python train.py --hidden_size=192 --num_key_value_heads=6 --positions="rope" --qk_norm=true --tie_word_embeddings="early" --init_out_by_depth=true --lr_mult_qkv=0.7 --beta2=0.95 --doc_mask=true
Each number is 128 + 32 x the weight over its row's rms, rounded and kept within 0 to 255. Layers, rows and columns count from 0. Numbers have three digits each. The size before them is the row's rms in percent of the matrix's.

# layer 4 MLP gate, 512x192, rms 0.0969, rows 500-511, columns 96-191
084:147132137114099162124156141098088165102087149094104166131087102179112126140143152134076124090134144132162155071113096121172093167134159058139117156121100151131120185145113094162102065198145109131143160160093179146148182114173077130121105104134154093131153156115121153092080101114127137147
112:106165112053089092106141150091130142129069132109141171091145156128154160186086116171139134177106120068034154181163143124162103117144088095105099081122087124141137121163137083125094108202122133171092065121156177157120132151173116141160086150108135115120093187137140100208073122145137137104
098:145148121110050076170164146165138089162141068132117165100153095067133171134133175083139121144103062091102058110103166162141148099132132103087117139119142123152037159136152125111075116164206084128118135103183181142124139104121131160138108122152138138103102128119092136125140095076123190107
098:149146130148087109155141125097103113090159153131129176117138094171123119145116125166120123134184157148137120104080137119152158118131132169094079149082159172109151094148119132158109123109153084140065139109094109132163087107161099130146100150090094093107113161133163184093160132105159177116
096:132174117128150116167099097086078095147159170107203182078141119120139147133104108101114163100151103102115152091125121131157120120136064158130177094109154167087050170122193173137127102172168097077104159162153148089152112090129104104161107148117145170149166146103165109179137164093161142118
100:141093113085132177128166079186140110072168105123099157094192096179085162110152142147116142115141132142140093089163138141137122135169087170113150089184112132139131108084182140156133171123130149079129169140113131154123138104089146114083120155114128153143128143141134163169149140106110100096
097:100112166093069148131143114122157137170082117147092183138110133129116134144107151119153110185057117142122151195165118129120142125113105119098075145183147100092041128110116146105106169207151126115104144133150151130149122091165159160154111124161105168143107100109089120222111118097148149131
108:085168099098171120106165136178144097141086176138164150128186080133156118143102195151153168117101110128136140154128148116115125130117169111111139074137060105121138178094139088121178123144074167165153144176088113161091116159128143163085146130124203123118144122152144128161183118116096155110
098:062090149174147161172128156174152157031093108182144112104104103142092150139109118146090162103083117165135144129165108103150192115084150099111133129093121098098118180140140074137119118147146113182068154125174133166162162140131200133122135144143130136151162122120054076114088160140176148102
105:151182133130103108175111195163119080160157154112182120146130095103112132142095150089154127169047170125126123142139118099127132141147184129098158173076118129117127144138133103089112060135069174155101169101138192102162134136140132110136092161164139154137175156080111132121131160123135182094
100:128119103080099107151121138193144185158088107049093197085175100130130133103080097119136068103099108147072148086094076159171168138098188091160103163119104132063161159119073168123116091147084123169100093167141165130125060142124095132137129137086166110161142151148099183113123123090165140111
100:111111107117068119138117121171135137183097115141110139098153112091133171117093104130179116133095109116115111187116117132149147147140134168136105221162145132110100100153098168045089104171104136094081167118119155162178147134122095164099123163120173217090091137062142121127091125132132155067
# layer 4 MLP up, 512x192, rms 0.0972, rows 500-511, columns 96-191
087:173086149095127144090093111146186113121189161142160096137118139099106086088141092098127193164077199130116093158121098113136092183181142130128108110143150134154199106114068073102104155136066146167140177102098142174155118124084149131075143145203187132160151158102161097122147149166083131093
109:104141120126146151118104136144173140169122087160184114123141106134123116079175154131132107189154132121110119104100190100121159103103123120184129137084121070158116100137139131088151129123206144105154096134169121133097151157078186080077016153124191162128124109089115135160146110104195113111
085:090197136119113147133127144139145085201139133145090098145154125102135144147110139136109179155127057089126128151053154162143106140102035079135127176152201177128087146106146132062103139102137130137125088084163152168159114139122126122200096126183120130073104121134156188114119129145166132125
095:149120112119142154076120104147119155124097195074179087114129125147079136106164131133155167160185121119160189172113109135091141097112094145182119137124129158155109080090087111154144142087135171129096180108194113097160074181143118117060074187092133082081159149065144175132153093103163134164
096:174130092106140162133100112126165155183124148143123075174129091121149077103113151147113124159117141171096140140101156120107155146166151158184111143135130049108118072145133133122186131142128101124148091064115089180131107142151140116145137142137119125126166150144116181139145161161175117089
101:108171136112134134165150115129117189132163159157109172132155075104114114166084117109108145141115115143109143115092142104146088100146130131111150100085105107089161163124155152173114162141127097141118133138109157124060191172182130140133146112076098123181088104165064116135073196069082160152
094:113196202068106163107124126106127136156124136123125149141129152176172099188143138163097161153125083101123139162147111172117176092187080103151109117219172098101105153133132170088126156134132116160143096137154104135133158125147111136136123109138142191140117070150155111152113102143172094137
106:139095127082189148143123180123115181108168093129213097131101147127142159138161125096128169085138144091101165073132118103116174145149056111121103152095164095096104112114123111155136114140063158116118081151141079131094095088150126133193084122164147235079130138114107109139146163127083135114
100:138107121115156150154081130103123177123097147165166139130063061103110135146087108110064095130164126078134072089129116099123060174158115078091151150093124123158167140112151117104133098094100130167084147143060080178113122084102112131134105178152113147163180153106052097134114077122123118068
095:145170147123097121155141194121145213110119121059072117153154122145172144156085153148127149061085214093168096078127151099178094157049174071122170111131155125152148119130118123100140120196117054140116115192131101120096141157089134113126159125152126105121163144112129098109137091131100159104
096:118172185149129134175113137110099127116155145151135176103169193109089189127136130139144167078122158117192100089202085112107082106139082182110119120068142104159146094104135102145117151137124070095097096095122160110134133106127125128077161118159121124130149147118195157124119079138124148162
089:060176091091103125114111166148121139214133125086161122128133158078126090084132133114151117159162104110097126130105094172118116141146135102157096180171140124143116138163124127125097139141087094112091157178131189107186151139088126154137173124094188139121136094074136182085056149176172087064
# layer 4 MLP down (transposed), 512x192, rms 0.0951, rows 500-511, columns 96-191
088:146114163124120114153142118197076146057104082086135104124128132146102185145152159078127121163149145138093135118119121120123131085102102142133140094155175197112142151126136132167101171132185110056116081162164151113133130146152102119141149149126118086196108149149203063045139152134120190109
109:093105136203159117133129132133146132074139123156081174116120050151106086112115081035103165181178136094149108101113115136084141092122089155101142170081131105074103151089130161140111142121136156111205121142122094139174167130139169122148145061126124185108136102115114185115188081107105200136
088:168180132085117120125078091067124140174065101151069159112124099158170116188173123107081128128111145110066140094145194143150128125158172115098114156141102114145098106131144129142187167126139126065151112122092133198126164099102116136120148163118209156145101145104113102082104150100061125208
097:084092192114165135110110146114145139126058145131123184108129105180113104053100174149140062190083137139098143169129085122096129155101106069156144101137118125139125081160199143084154135114135140161146146133174130142137149127098128141156159099124126144182165061122085105146124161141116085086
096:085102138085131133141105128091188140150093095130157076086127142166124095150154035093153108173099126137160131139108105113130158115195086151143156168126128116176161111080131138094081139112151089094084135115188106113102135050137135109050144123101158147065177121120144128162164092115116142126
101:133124135105161093084116104135133118137145134080163101127125139130112124120142112234137125104132079157164138174099140143149167129084101140108126116105087127170148147140092145149152109161168126125121186111111164093167119097135119138137176219100068059086157125117136110115096075094124051082
097:159137159083141125154120121080128110102141106128124164082069150174188175125102106176114150144104074086173140153121160170152106108122101086132107077069182102175123154094169156099158187097118186116184119179096092162126161121160111116166169095130138173161110141135097110113145164166147100140
105:135142162113161134144119152161164176200133175122164167101101126168123079108148109099139130124216126134180165077091145149123067215157105173106150109123140105191131118130160137114100168092119089102154090107078128156140081122104151198100156146152151132197162057130129158129183154178144079154
102:116158161038146125191094174091157166106166128154165128096128105085044114079164099098112088177180101114133158173168132083110137116168172113192135146095107144217095113147115142123110118129167132138172127121104172126151107133098028120144122141129118092115175161138139099185140081145083117139
097:127127137119187160099189188100123161138159134129164120085115161093061099095063112149120124097090079151152175161139075121125091158087123124133117137118104167103103143149167096083187126194115133147121172130076208112156174129110108123080124128065127132158114109178103125131131091114134113095
097:099133129123123116112132107142168137181079113137173149143123107137143167128121094224111190055075179092148127070156060076118126101140126126110145151108131121155184161102096102123121105126173083201078114112136131141149153091075114171172117153159169113089125141165104177091116093130152107158
097:147161081118140179076051112134162165132117126124150119139138158136167116097161143177133133136216142070110130141102106149132081172134101127123140123185133116189192112164116134106152147061103108055162153131132109136130168142128126111094222127092179079159184140105123124128165145123116140118